Part of a small language model's weights.
Training: 209M tokens, 7013 steps.
Each number is 500 + 50 x the weight over its row's rms, rounded and kept within 0 to 999. Layers, rows and columns count from 0. Numbers have three digits each. The size before them is the row's rms in percent of the matrix's.

# layer 2 MLP down (transposed), 1024x256, rms 0.0394, rows 804-858, columns 0-127
086:545452532516380581527540509568506587622519457466584491548476475460549427450566366540376507532564457478504479499564574506495504525547438428445537478520435480474455485495539434502473479533468499468511606590561398435600512534494513470547464423513508551547519518520546490430440411455472492550499534439632540504530492557501529505533540480480583441544467552488437481363511507423518491460565
090:482561506478481488559424477573516590420589522588501440400423480508472450452467567510472621614508515428462373521468514498492480396513478568431552464458444473520570520554513465496452537518503437460483539457501621425444541508556508502489513458418489555508465499478585532527517530439538475445642419458545440493469538543505494540504505408535505543391430549425435429435524478523390504499495
099:547500487535507475607445464472565463485446479501490399540495542413545617475445515477587508503465582521495507490515544514515525515457583440508540514534486479420504490406516411552446494526476530599526599518477530646480568478537606573444539464528526442479532510490537453557528487546496539513518540483494508528427551585596541368509550390531530526594519520606507470422484446405515446502506
066:526582509490475475461510452504498454472469499406538548557513518494513544460498455540544530511506438460446598487408456493571510459471416550417436425470578512518535429517514455545523550569518457475474508454536542594519441478461392519560542405538435516582519523472424424534580569401490529569492474541475487562522511509458456471505490520543492498527505484419583475523429511561474435504536
099:487529439463520472497508529488404427471541414451475569433494517424495479573504529566554495499417509472502487524486388399450603530476493498487469521561575486456518450508499518494496463483437501467446391520488487622503474470492513538400430486500498505453494588520581420521552417476497442461481501476430561446553510477479432665591531484568453525446503494559527465504510500509416479457511
084:561372423470584485541569491494466503431498456517493405549471459572540560498525544511523548496542561513563468506490470541466497543484543476410454458596397517555548600563457534462649477520564513537548493479553492516553534526423469485498564513519533530462548434455538407517473625430454412539486545448455502545378430503560465403508421421503517556411549445530518608512489555428502448499588
096:515445566466522463573475460487499479511469569482430450501449522515564499477504474547535488494513549599505513524511555504501497554536436448505464495590536464465504469530602477535537607454540600552477395556475451511541558445478394527557452517445496459481544538520329525581449577514489532475519451553443509560486546518597464523574578466485493520464543469462587464552509543522419580462461
087:493439551515438580537463547589470489448484474551444504518495490553587433535533421531466509512543478576549553502521429392463526518521546503490482459581474565446424518582495479533503583526525513512509504391442426492503530536453522455498550506436539468495484540461515511497488467488397572430491521527543476514637525525515492468503598510507512367534510564446580454626582428465436479486408
112:555593496421596440518517513478496495526503496545455517469556521543447473426537504533540473529443456479542455415526389581461453435495487504575538509537492431446461540485511523526474459386482496623518447537564409559538502444596491542517405430537513456498484422545505438609507421408526500470443411520506470555459518523526464441468464498495498491536407518476513507609585481507438561484504
104:510485405469473489497473567522464439417554417499478507522585574496467527458481563509569586463475486530630486502574557390444538534506509492546472464552523409467517469512563412459543405572443456535526420515567406552515480489528519419419561507586484539581568536445484486467529502506470507451444514528491547459559502453529464591492500467594477504465542484515518539540522480515412452566526
095:529484483555528542471551487502487591506516470485564602606495567518547464486449559375595610531417477438497513490515483439498461403506525440492469454422460507579535523511486458435525531579574513550450395363522466508409473530505492475542544471552455554403528442485486539379547488471473528529454495452485429491564498575450469482505297515468424468499455517533522577492462509483495488540474
070:507580474534476563501402509542562497552492382432506531531548394498432583493563536500517462474450473540478446494495573507471624516387515458477473577492443511539488506475478422489505471479443564493540511480491512447609513479625464477507500479530470541567457487492597483536443571538496481451459517394504398482526489505484527521458525436525430426463522498510534568376519560546475549517484
123:573384524570551468445459466558495461517561448461601617490627481480401466528523626522561523455512510474521502557538490472595543494448434501453520535520518534464505499504550470459516387509528503463452511523420459484515544460484451473538472467502472478466623518517508405355568474443525512513464542540450458408497448548528422664504538546480601491500551493643507537510456481446516447458528
114:483409434588379513525512560500559458599480428514462608538435521496533490479416514597474572530528508596444498482603590458577419489503483455501552531480405453496510527604552443545474517641476493459453592495440415427615556529518526480474506566512468444492590499501537517431493542535470568429569396483450459504497484506479480557516496415491503481564530534449410476530438452514537502495470
086:504520483589477487514524517476611526535514517497385486476497485448587440509424466489480557519472582515553446554508405485498500601532612446507486472456506484542473529470462451525535643432508499535501523500466555424487524456508540508500507498471501560432545498490408466490498441602507520511441509513526563565493504450579450491538390513532530486364521435405567420586524525492491456511500
124:562515418496520386446484536509433508527481476482486566488544424469532497542526452534473504437488459514461497493511575550532522477441534425552546553481597455528485504427445385427537503403509533508487482574470492455539491479464548422551569481568521521378522516489462497399508440443472438464469537509500440445519462488492572504473547506503532410505472595486489494508534634422523512480584
117:519554396568504481430506571557577463506487483457471596540523475555376502504513641489508476498587520482497561567550508435596507488429450562498472487524532545560587424439508409540563514406450546556545576543457453559489519469496512403459535518464532513446501571479463518617548530565512528467416509567396560383543573537411514637511433458464542449468500532510400501515510625482426430490472
129:475460420562524472473531545554452537535437582541453515387450529442525521495425566580539476432467526500471440522532516481447444492582560507455464471566539481488529513493490565514440493437535506477489433457416424430538529455473467422628506520454538531483473414462514412499483472515493532478473482523530471508464438435469612517458525522495522597487488609428580477475521531454476495515610
100:547353461531513419462528470532474508391567432497530530509477518457478507559503501594594633498392577521456519502510415532581403493476480562508420583432550543492532504520563454469488455455472482581534428606528480494508535497601653582464499467513440495479561475530524473508406507553447514475413464485528544517541463457433485515525465433487454501546475410485532495567475509593461452402443
103:553442456570458435529571479455433555517536503437396401470452480592478558538519535539560553493476594519423522537495457469580565465551521568458369524507461479534536536567610509553569551473530492508473515432452403419469561540492485360473551502555516449546478455461523513497515516420528598515563505483478503494477579572523476517604473492517449585511474492556614438447480578504407506523447
111:573533472452554463501461610486497530493512515472436520515441478542390513634464455459535493570501499433541528596486532479486449547518532560479481540456497567544465477516405486395499418484529593541523519477450558542485486493596539502557485448562417466424459544529515441598536458523470509562543570546388488427596509521489482428552563484512556456425436466573585471563561534504474569508389
092:526472552553508471523578483375570501534428551554430485515476462432603657524517502558549559560441496534497566509428447592485509436550481442518512501514532530506552418532542524466464555473521480521484581478530505492526498465343506509502567468444505531505413505563523491539467520507414448614459486489488557455452575517481448461534497621501412556410514491486521545464551513545516470412498
080:455445476563405572578501469495435457437525520446542513456557511485513506523495508533621506510520450448540571551459508356490417419487477461539497575499500550482526410613535495467504532490570472456395501603487470482535564445389372491506536452438529494563454483423529467440536499479469590476526535499564498489479484506416458483512454512476435518498441423421454499426520504487427500538497
082:417566460462586506485484540543423434491551478563575380592480506452461552534478463599486473472496472491386562496441543538429464508519473559577479429533448450452518462420521415432516510462483498424513500464580482531452460508440468509529526491464512464506498521538602384486477490505514442599524495583471596436570671543509544526547431527479442459498507593496512503504457514468522452543464
107:545563452485504518441513507481617533509515445481478529474498390509444496544464590502517516505451528582556434457551569526499512421452499501547493530556435544625430486536583375488497455367451581578486479604437461459512524440548560557461382470538482577418541498546446562518521528536473448481496500399512457444566508491469490549544510432553525461461538537435576452544456513456525528448447
104:555580537553506601472436465560532520525526560480408511424466474450586529516527514478528402578535537462524549575527449504432462495516499450419602476582542495448425468514415529445513497486429565497494528631461602491598456484498512480459470470545456514512467435551503463519442593481536442455511503538570547532559495463523448442486538483511579436570446461554415469527502543504524448491482
123:561597458538490538543471437530449527493472516462513446482405444530504555507547484446535463472467476519440505538574509503491455553536533560478475480527513382499552497437557518432554551554527487548462435523534432559572402478526436540610577500509529552529473527509417442500486455447489710618469437578535470569408494486573527592493625483468504503494636469572628587526527446496523546487559
092:475463527471465524532482497554502467506556528447494468553412495446568489528513511595519428552469373373502536508470468484510484555522609522469449537562559409486480581504475549417593551491535539504464452520576426512545515547524522609443466482542530524539439503467483478416537464489435473531456544546485504408522444515403542483503520440472475564540555514576557392505455503495549413539530
117:542380459439471474500495464495446477419552509463405508471551480590508557481490416393609563546541508517589419580456512517469537487565491529458411455476496520517470419684533517509472523597558434424475498492421513468503554482482521551558442457408500501540466516452420467516461510444579491484443428556474524439511449492541448510485494488510494406568497506508577548477439543477420470432536
076:556480547502490533516565469483534517492533569488441511569476472493460498484522522573465558487557515530463523588598509437518514416514539578545460582462425504488528491448465495512553464592501437510462498609427451472470463429451487507572508434422544428534552431427483496534561459443559554547454578556467507468421400524493531491463376503514430525446484496514482457537556387513516578487493
104:491444534475483471517501430533418492481481476541558424543559476506429538529479483483536469427473500476542439504517599526561538544498588472452516451462505564501492529522542358416522520461591469423448506571439533441497524566489428493472360519553520487552492426477495537431448466433507465473452473465366542431576502449439595509464377480496515511491535556531457517484544507517482451478550
115:492469461550384447527576524576522443519470538436511605529469405506519436468582494615504531529454538500505565528566664488542524543509382510423439540509462466496489528546522525563537565583468462542547501484453419448497467503532540515620529462457532518482476540463477495421564467563479474531523546471581501563442562553462457517483404503521390459394484507554553498477531498456478535563493
110:477463541450490584594488602611432615490436503491542516450489536510459517442478508438539474537434485498461451536604503536476485437428518499434555521495452520426493546415521495470441401485499537571499461473529523519543392558553544509535566443525433499421497581547469472530492568484517505468509494488510469443527461570482467516485545513545539456570457503576569536453511474420472520506481
115:494497402546456513463506520557500527547496449542487631520454492557430456507506596492487478477517493521572449525586526469505526435546575501494516456509517488502504557398568361436542332449475567565471486503537470517583487467580579532426508484643449447499445499451489479608499531508502550447561510542438467514511569561493459568536534447519560373539523520503519508507576518485470557502521
178:464476457526458542488496595508516618527486492616522487503448523508459518523403517549512395394416482465489508521527409440508655525515554430519502480467554498510475597482524532443379452481588479525482435492432540541562548519572526578496560465498505512461501507494432568454390454520582378531463498504552508485467396438524593531534525495487389581533466482507509439467592512496567412519450
118:564473395510589488492560524503463576560520492509588504450458538527444606464422558433468375436479490403515510560509548559481493515410446491506511500469473461485554629472529518445531392471413516591515504528581548427475482584606551449560484477560489574412466533452513522483467519560491448441461576430454442526485479544486532552488441530515503440562477566519558484503520578491436470481485
100:565495543445494557589558573510517486523491547449425476453518528510584460543484380484461499527508431407442452556502467456487574510531513559518526493529576500521564461481507477474471613447499444482514429483393485496469483525560539551488565495422499434481446453469471403575530484420494371552603530468503464618460456426517524471526453479527504505454329482495442509473571526461476588500446
085:404519497603487496570445498443546504498432522491513522497555539527511545520453410569512511407442507525550539392461514410554490475436535576505454546489625544511499492480421536568551517574483469505513401472490522501455539581435504527495477541532486445487512518512523455531477338458445473550555495431551372618524548538426405536467536575497485465549540534533461435565503545442527447450457
091:496571511563463453502492558547523568454479507486517496512588569507479520450478497469502407394503503475482353529509589474433515458461499318454562614539443466578506512397511455508495586515468444476505510494455477497509536462417463493548531496435522468461552485452551380599412473438520472507513528525541441484508528501460518455510520500490623518569574511441561512494518411468481631432434
086:441536584459494495575522466534466527394510559602461484535472578455504481496534463475554499437482372427510487549367477544503510539446579479475521511501483514493405596500532505450458537526509550517410497555488538560505495416467465478395573418620467555547540487488580585404492411512490523466528477510544509463410529459530540516439489457496510568458583501505546518478384596509504465494584
100:375497569521455519467507476548472509521575556531523499522534515504483494463647512547427525519524517476599580507497538562519427496577471478528481373450527458449490383527494471468333366456432473377540516486506489547531442495627535507508483477409501531589579428503448538566554517489504451509536507485420443439517510487469493510509501519476534490521483540527585513540554535485508506545509
092:543475583518455492505454526584484510457507431546540449510462469580570584467532534386571579515424568509477525446468508418559505427538490474454424416461536489407502486535566460518571488610497545439483481568538449502430516588504495449469476445488476477550538394471533546514476434498493480524545517541450554492526465546491535467496503430452490517522513502621405529511503471560535490511629
103:441398500444460446506419536524458514488511440512497520482527544483468462430474505499484497522535508556517523505490412383439489565526553432513489415466581469504517401480538521403474436559515544576516481547591434550523487564556485473466549541603444464508577602474521444453487458483493598459528502575463551451522541490520411582493474461602442525548472501567466481525475540512442506481467
095:556593419510476555494482550522586556534480410485443453505502469487517570553502510477517521497505607507478584398502543512487493546456495472515488450542500484430511508368496467547574571506421491459526495527481447469501545364474564497544546435460496415457500458477510518522474471579466565511469439391544433525629529539504525516455584494469473403484492497470491458513493516462392638443501
107:449496504545507441498430478473563512425513472531470468486494642506505540551505514491492483445533475534508491539537546467560564484464507427437449581538548464664590455563468443390515524533463625490503529526445510539440499516497577471473398496501507546481500448527508583423486449594458494462531486494462460439486471530480494500455413505473519469402451525483449519550416601558456526478478
099:479512510460526433526475447569515532467470465445439526499426562403419555574429532548543546401529440520466496502433572553561567485483496473534392488543588473510512578501565524459512512484475494500538570557521486488450524438447617436486572540467467415510411453544453523551476462502451435495588565431529484523514506505616466450476487481509475562490601458388556526565481446548592519479478
088:477544528414522594447456511490558577562529488512415474529502488536476514552435481463438556462526504474624377564493466473524519480439534473554426473506513569539416490530565434570478476524569444491489539506441519412516475529503465521475515402411484471438521560357520478541392525548503436567517498427461524565533504481498536478513513498503508569521604462467475481521416604497492511491456
103:520534422468510488419525484554518486476482459479497557457571541491409542502455423561530466471469512492555466522477575488524493532469493505546496483415525551508532479524505494529498513419492588456543481447470398550489659480369424533525455434512579402513480561509520451550573468465543496480487597525538515518463415472396543542569471570454422561506528471594388440445457462446508429525468
091:474452491482413476524540495466523496480465544602476609489545443490454468531599520496552615528567549383495534462421521496607463470531475605557468568484501453588542544454485520451539538533551472475463542502456483487493467435504519473539633534612526392498487528411442478432404479502464509553463473582577583526443537512478471546552544481491408616508488500465492512545532597508570530542460
097:501504595432467474535439397487504422590593573521440539427527515534496531456485479552497456465543562557515497502477574486526503571485482480497516568529434559475497530553498524619476511366510572563532412609475481493526508467435349488516473528506600445489581586547455562571487500504485485488579442531515451620473554467577498421607505441485502525478578486456554478551556533504495546510466
111:563561424519510496451487435554495491557518524525461567558552564491529481460469570524476510484575558438434458501599568460561552520343557566544595457511481562500494595517510451403524519507483512489555565537570443502510463486482526540501445480569517484496431490417524454474444523568562455505533521457520480516522515462487485626537501472505542526521556510392544407488488554459503497460495
121:450579529486475454517504515489448490494432519468371499529490585505484489516558505436581522508488500527502584493533449559397568641501516554525487558508530477490595449448470608476524494487464505517531494571529489486452403519442400559563513382470423421505455585435471500568523435559456517393576419509505478437506435464530505473546539470503389580430512434590506573537492546492531517461461
107:501587501475578508512415493408549464473566521500475582496502387605540451485510565567550580535492511492497492572582493430417558484502431486444475489585550473520475426518573547523503494450527576560486454570384526502562525511473444503554536501480483557482459523550453454497474529559437551509545580538451549461540525552424429588601501493473426500359493531574533486554559588517443510491548
103:490473516536450474404546450472484518519548485509547457534493489498446453501417583491605463542493412420504520545454471401535448536532593541563474503443564516476579433532559509524449614571473544455450527583454414570480444523596524529484565432428456492505471411487487528432481466445489501416524462474439424469523483470382453565576507399508507538414599545504479505457414488506548424549487
101:453526504412507574498480517507632474600519464527467532525537579466551486531521493500526527519442516581419474416488529499553556627448510518568486535533445501504480562504585524444460483482461532479493556537477547486521516468514504614535513390463483516486474538481589544539478473604478514463497561495481478486555482481465410516550603520480500501447464519369438417519476433501514471442393
# layer 2 MLP up, 1024x256, rms 0.053, rows 805-858, columns 0-127
116:492611515469532475503535652520577594558497486506484443489502468477428545586456494497477490525526432511592433533495465474392549389433600481460533570518429444532522575477485421501493515529486521492564530605500531454470531514504569474493456465479528500503499497497543639488463434565518524450378525437550464534469492513541527432439552574450526478537452519434470486513460447496494506483519
114:540569418493474506395544593464526568593500535497513567498461559404472512534492625488460463533556511470473495491476487527379480611566472497428510448564535505530472589545523508540619440412530471566446380465599441524507510489488545460529533510573510444472365505470596507472495461521507551489529536473505433583454476463577482534417446500478490510507461546505513507597525521508454495477547
104:483495365462459404501548565433598482605588587443514493554514471465502464485547570526429440498579466525508421555477525572423504466517482475458431451431489588528517494484484519447520466450527534551525542473472572442480607441471617548541482495528623527395413533470499569474570505522473468503514532506477394475527470580443496521530472571473601437597504536544488463497504577458451489512596
103:535516443491518431410570525596542559549526504444585491544583484541450519485530512513390428514527483501521469493498515532449546490374468494556492518451443540537521591488574494504575440409497518539495425538487531448559536508526531524493439502555588604385481489460502536564487401502564471402477557460522480399537444622506455624518448539534548457539447615465512416507471607465457497481548
103:574575353499510422410532525551578547559479577516532481510539452504424518564525531488468505474558491535441305502471463581479464470436532468538581413475522491512512494459523430521472506487475505516461470495497558421481565525492500459557449481592594519424399456460529532489504450499584496450492482456502596473530491501505491514414484595460570435555431548471471487538534513472428476472586
095:509547464558504485424550494549531448545555551527497549497517492535543533459470506542486474551602464522486474480508565473477494495521530463518573367568476545551481574533626534526487493422452566553433404605427488466579515464486487602562480490547549554353440459543472555564407534542531542479511471382465479480498495492485495431489463524501527484545465565413557406579531517493422515511459
110:451521488509502503520534509475500466530582536443489505491537528470475482487504448568497422500617443647493442532571467552404533430543541535494581487497492568466554517388457491465461529486421507551543417549415480534492472541472605534556432475490544406508496534512479510504494495500493558421500574405454427493611523544485520479440547500532616453520538605566493421490599558443443568525435
091:455587456522457528427601514495579514541500544493440599500576506422407463444500526508460561485553495483514483433504449464532528544456493455539431568492469503496525459528625471534512494548558559550475519553529504529465511539524528541391516440395551513474538546372441626542446501573474574449525497531546506517490546509444465493520460486471535477422506446476497405531480538497502507461454
095:549550480487488495438530545618531577534535527430536528533511466436459461520532564398503391517571516467513434531486486501544494386398479489494454553414448553495490557529546409461529441407513580556482490585525574461573555502471542480431478503536549541341426509437511513509481478516549467443468619476522558419474504530427461557509326543503542479537442489459482480500510620440543455496568
121:432447518523500492523606506429506523585514514491468567535472525443503446492440515566401376482493521534557506493479480502365540522509514555504559379530417485482493598479425564494530489499446457451557422515489519533491453547466540514452493487574482550488423546443479464409506448535447530463516533524557440523571518565524477471532547488506555466470513550558523414418491564491471500522511
081:561507483492463499504564544418502540551586522420513549495534476486503468483502546433495525546527488477531519447575502504564558475472456449467364536532490558499481431457466440452557459511378508504502504551506527478571527547520474526429462435476568562497461541429439476483529424514477421511515500484533500459497540512499382568487468516518543380478494595485372483484564562501565518502548
119:596504504493572480507503555615505469542486473431590468594488499475521516547494573552471497570537437555468516582579495496482499530406453476448559578558404507483495522439518466477506437390480440494434412577407425533562538596548535459461455431546508504380474478542558495534599510491515471479528612500456503355440428501457457584517506478511531435491508580540533463480394561465447491488544
107:549545425491589374483616507507499554486549557457462444479479510482512525514533542450490409580594497570565415543559472510501514454489430445516610539533512579547543478445564514432509487463519615572485557487455457513531505540509598543538440472484605564423447448528502516610540519513521401492422597412472472486479503585489497548440471500467511484558393608471453484512559532479465486460494
094:448486483502477464472528515468453568544495538506443544442468468533549420450526478504404364445528506435533473512502426562468481499442496543521658565516499456487494607522522552446491502477450507527623482483512477487450455560450535457485469499462525514512367513497507497535570326610442392449566511490618479551431535563567535510492483517507500501440435521557452503433551513478488526487560
112:537537453475549512455605523471536549579560510515527497576588522428547512516450527548366487511518384513547513506464555462378632545463549527428517460552424521528477508515566445413574444457416509564550489474506469500500476512473502554464499381480518566481390542434547557454489414628469467479473496374538484503485469542498479519473421526503549397478482540526475452486506501444488501507466
096:566545468514587505482549537532526531526574528474506429549493534477384523584440591518492443560559459513533391465556529517424583471408558532450504411543452462521572533501501459422564412418528543577482513514575613473530535540465484473444485515602525533441477470518523579499496473544570467455466494352464528443518490526561490466389463524431557386547440496568460469536453512475523445492483
124:598540429458538382481530536562535576528499568478494542528470519462483501547494630438481438496544499542505311553508482495433488452484543496472473444491523532468536498511583442457545410473452475555484516506514478431509544529476496482501425493551631450413448511510506507576428481541527393472497519481529439488445453496579464547425529530473576469564432589529489504525516524496473454492601
119:533540448406529485496540565491510559547574588489405594491559513505500490518483624491415440528534525538486511516579452513501564415559455518485533498467521559530550498438466454442582413452540524539471454455531617512513472544490583488428452510518553509463417549411549531549489477534495481489522479398487436547486535552574451512372465480501521484549403571495473454538573516521524461465569
075:422529557518526501519486583521512571513544540420589560546508503438469399535464485454458541402511503466492503482537495455459500495480572429516536518511508455485520469428493458396478469488538556516437550550561500520439497588554512542502469498530458590516525582471544514529481384479462528458466407389531472504547480458541551462360427548511518466509527430567401441558467451500541491520554
105:484576362396449518481562596519538555579591526475492522504554536521470504454489544412406515535499438461519466591530495466553478410514583482522523565412475519518535473491521460445545416509532428542439470462544487537511548462571477526421523424508531468437475550427480568579531578482499526445491561418510543460375499518492424519474445472482554499522455505511529368542471498493474467495601
074:529575517488598484423560508500503528511419500533543458463467442431509539538481482576539415550627501525561441458475409530429528466432422534504547507510453573524595541523534518558477500451496517527529522541542413485600563489503557356542440444556550562411505456544504498561422504607665415371535612449556506460510429538518522450543406515514506468465481533456536517586449517511511384452475
096:521517501501493388462477544623537688538528487501522537502552506449552400506591499498540399502545500453546445511440464524536494407432443557487453523451474543559585560594557548411585466492553637554516486568528478471468590482511540484584456485438571457518469541474596536434567474531485507487362665486446448510525414541511517463494470583517479500518397547479448518549565525515566442442515
092:565513446549528553457470571607600431494487477520496488553493502539436479538614525503551516595597472399506497480516586542531543555404464521459508455506500514556562608498606434488451563495485474536487492515463519469503520519603653479517493506515498463492426504472619592495493535494545534543472509533404533440415506515396477509544567541450494446520462509448522456517419497436444487457467
092:514475466541574507467470474517549476552528534510564498519589464529412438472529571508494423556553345536551439535591502544513494491433472524523524583430465529499562506459525518479626424441428525606499465530566447539523558487559527511461407482610531477491447432516570563562587499525488480438512509528377474481522428535457474499481518555497539427545451480496462531549514517489452503496560
097:480569438478400545510581546470517480578540510519524531565465534501431588419454581446452528433496440425533434564492531475392532520474564509526624441549459486524549531495597469458584480478533588555440388491534530526538541535536465544418516477536497478520478528463400558520512526510476504438501475463569505532569596515547369539440407479504518485472505560459420410515447500531381528493518
128:579584496463493464475550554628511509499527537509585546488513555525484554527413513506437464467487482505585394487437516536468491494431601527552482412440459536505508542463562484455511334530478541513475435481541572505499575451494475492561493466527527565446427490522414610476439488474603529386514504462568528474532457504585407496369507518488550438588434503488399433464438463517463507552554
090:489579480535586525412503529500473511524523539546548433493509486466440507496498529536425489427496450498457449478472523523458527475435544483418485494521482528527553517445512439454505406544507486562555550529567509483606584465505433504498465407511550533473501531452677617515450457495543477427381579446502494508487455476582540475436430533504528513487482475438510465623555535454562440513500
117:600530447474569472496515589543537611499541491413512415524493515475457453475473467501525443564571490566506426480500542488432485507458541567570483414409397538515605538482470544543517513503474415616474456574540539559540581431531579479540433502502496483501491455487616525619571385466490558433464519510518538496542404515521512485491496561494520420546398509543540494465499437410506525435515
102:552460409464535457502606632492612551589506563518455506614553439494511450521506550498473532552540442529532439535628475460477564441503558499506450534530441520588595508383510465430563484512470529524511503584425569506488582504563540519536505503483626484526486491492609537519555445497505525511457565494521586498463513593414533469476442524448531452545384470528505432475544429485508515456570
103:509533408508463425482544522469509564531598551454459532528548534492498572450544559440344532490498445529567486480545477596440604542527486408381529517522513529500524516505487445389539543453517569528543435497493526521450450529459466526526500499463540480552415540404537486458554404491462441483480519467556570528484522522494433542444449485503506473517457495572401508463551577473491522498511
102:506529501535483384449554523468586482566582584468529487553571517476392503502549582443406483517550464575525395533503491604411559512484533514530474460442490582474515540525542494460544424373439531636507431561443521469531540498503585536501502544602607499453439511502520592551500482559537493423497555482447494471543473567475464546546462534499573442486500514577552492530496571475431494509529
100:537484464526495467487541524465619503587488543481565517472528522495463508524497543539450481469542410559476413544538556537350508491476531531522567501536397545509473547428515489482522432400490483557494471468477480481518573535510606492410472501669559510436434516479473590477507534566457423434495567550526455427547529539448535524502473544513593434547528590518469526500474530496388430485518
100:593506474475499458446565547514510613576595499442485478485559477463544558508519539404446456562504457524588457519518550534470573494481577488480463470550415519527518543488519482337534419391498511577494514555490546503513522539514520503474499511522542481506413551481514535510563398567514494499445607435527522428452459560494391473464448479495502454554346528491435465464564515468560482513459
134:563606435452502427404551662489518445553583576526468572587573487543489532545530596475394533462526386460562344490518509467508464505561540446525557494511496546500501476539507433506497517446498489486480417500450564499514534520498545556535500482510542530479425501420502546595433490496558500435512498433507554415465452528545445505435500511488513488515444533512441424492528498487408455456542
099:517555460423489494503568552444531497614567526510531536492577520477523559456504587485411518510465405615479453511560544539399561491477548501443528499520477551552474537412524445447564491411418504581477417523500549508485528512531515574459476454513552571475417536438504542533506510601446476467494553385590548407484522481533447551418436492493546465475462578531500509470545487532416543535519
088:512576510438544479497558483441490503532520517492528425565482531453488529538473453491448544525485430444502433479445436520438615516454490501421507557586488513543519522451439530461576468422383448578501495480411445551532506508546447575575442467439508521527452514451527526488510350459434423531423559441573610525502470484466590477456460497480541484444480509447444425506635465493530471534517
106:515610482574481548485603607525536600501522508514520563531521544540425604502531542511530471490524503401548430442464523529427519439413559529472603501524474520579518640515526467470441520525470472526472478585516483497484457528536560494499471473474497595432438529438452595497395432551526566422389455379586474492495504473543508463403414490480487537467436523473507463578480562500451448495478
102:547417432573641534473549542576536580509462510497531447526455480483440571543532543514481428455574485454462570477516525564498532558417463512482492497513516450515526552534509443482455536514536491491491433529550492490509433540559559445516396485571477506437531478476468500548484457612552474468401596525414402505569416501524541547545403510496477523557537506437508443591562557472459399488518
068:476521463560549560413525535447513470546498465478532400601522549512434531510530550464436508552555486483611497517552552566467504549405512528512528511515445551554568564524491519440522439533464479525567552524562505543511531602487503496534518469519500498525461476458656511476537492556551486425474550430496527510456407556576403459487427529484482444487476504521494499582474562437491499458483
117:448503451503388453491550536549484470521567550505476508466491542512491500527469517485433547441524512463491438541462532421417503438497546466528533447431559473520439469483585461422470468530445551484426330583485587554475484459507519514455509372548533546503364493433436547536439561520541462425556555437575580481494500561543438524374514519463582476467467496542499442548495513518501558491559
095:512570493581509469465565487606596557486475523432543495499488558535432484477532597524505525487571501388602437459455493507435413362533539483472513535517472551501431537539555480450525444491528537553451538518509494512537529557496601489419519491614550540522452475508441521494498529521531550437372571431543511525479452577468434519443489498476507447571451567504470443466432556509499528490477
097:559561448417487521468576483510593537544529554489473443481485478497462519509542544443465392525529458422537479510497484524480518500447522485512480573490447514536516536465497524471478470386428576577532432572511509490588541521563538511410466462543551588492437469463470541572483429556471436465488547490522548442443500534548442480517471587483528456536438525447459497470500528467462502458518
104:525558550470574499504615543587487476486499468464547403578447533420429529537516506499498466564538469507628439524440524480380510505409526498501485545500417570502552583521539490362489500496506523565530530605504515506488516448471590478516510390479541598468390480518509559480490453575545418475385615424638473499444421525536491410480507519457528452547494569545515503524473497482513530500474
099:557489465456520459426584530479545550585572490485577406576516512376477519548466513458433476572600400540539492526515527512445571485402495504460506577492435568599536504426521457488526529476404493581556479556485504485488564521492531534485356454491581573488458489410541552508471447625420384486525523371509580436470451504442469522471459473468558456458478522425507513495498521486464493472436
099:542532459477526498432495531532554551558610500405530453535583469428424473462521593467406439519591468596496427502517499539523518504464482435484486456463443555496478487489547392487552512421489555537527468491535451505558614503475546495488509529516571482492469484443512534595536494501562412473451554471457534397525481467481448580436409534506570431542492539509405454548480549488492471520554
102:512544467490504537446565581583512405554446512556564557507545491444518410517574506572436385503614447655503458438459543534551489515525556584473453446420407527557525614496466539488496447467518502459499553598495468486559530423485505511631489517600527472441519448496564499448508476478549569412483552442447465479493388512443551515489463563488502461598468528479533423563540463466466518487464
108:491590315445535477563528487466510502532660551463538541474484430552476567470484519516508441500569464419520360509491591481457527502533442428480561513436525546544515453546570560510452544413522574562502484444428566524504483438530618485494463496541517523436417494500502576621525498516575393486465500396419501485545539471529483449461499538478503501535470576514496449469446500499487448466516
104:515626460404482415513517497471562502534599505387565578498584550467408507422418511487401478442506427517496436527474502493517515448521477514525496440452479620552537532519534524514577478428542530558469487492382569567540524517541540567472484524505545458519540545512565652580426539424463568445458548467395434523584478506507526540468528518495516493594476533431482419538430550543497533476534
103:518520495516564485489575471446479477558510573431486470513486481416484529530489443549553522596645464556598499488568569571459563411483503516529559452607454553436496624486488480516462556455414514523519476535413485508610476537504546526560425412489526542367420496527510501475525521503541492444575585393528449510570445533425521453544509490477547492472532541448510483488550575475546487506492
103:569592445421485425484460490536477551489526564455594513466526503477479492519462574443409467462490489500473479603470488586448516531511483410480498475455524534568489531453472482467552430350552515532465418455472601538504460502585504485488513511498533443534398504467491611510608490439506480432473484463501537470558531558530479541460527510498492487582410567456394427469571518527432490504606
112:555512434480514395395496560575529564527600503443535497495517512557502440489473531456471469481516446564524501516468576468519471497457489528568474448445432533540510626420448484479522477484454536525487477554426558508520527551562501551454397505488527566520510480512607537472589439477471523493447582496399533485525401470455506588498542553455534424560409547483501452485500500447521483433496
100:597515446446501431469508584444512481548549512428471553507529462522439516479548601483466518581501457495526438532538481523495494486516437485507504482470421601538566546491551532514550470394493509564455425496430495461553592518540571491466469496483568610336397484459583539566514483519470465442516500503475540437510512543524435580484493523523487490494339552492505453604517500479402525504528
106:572555452495509442490487510483523500531474566473443512460588515538491642594504523419510593503435408523518428552631522599471552471491535389433558476571508497497530473426513443424550467465480577477434489455455548459464456610523486521439430481488524510525412533454459569512487516491460406429509457479479528474519546549506510522433467532492551430484387523500396487569529479526488512498508
104:579522427623445411416463605535546473560485534525541563509570480542463560490495612419407520404509505510480511453538486455521552483538472455463494490476512481552483518516529431460484487453533574482440374548514519525513481574498514433448466530619522510418552520488617615525448539511500514453449485498397490555526480456564509523403410515511471523514401464445419494622453527509492435473547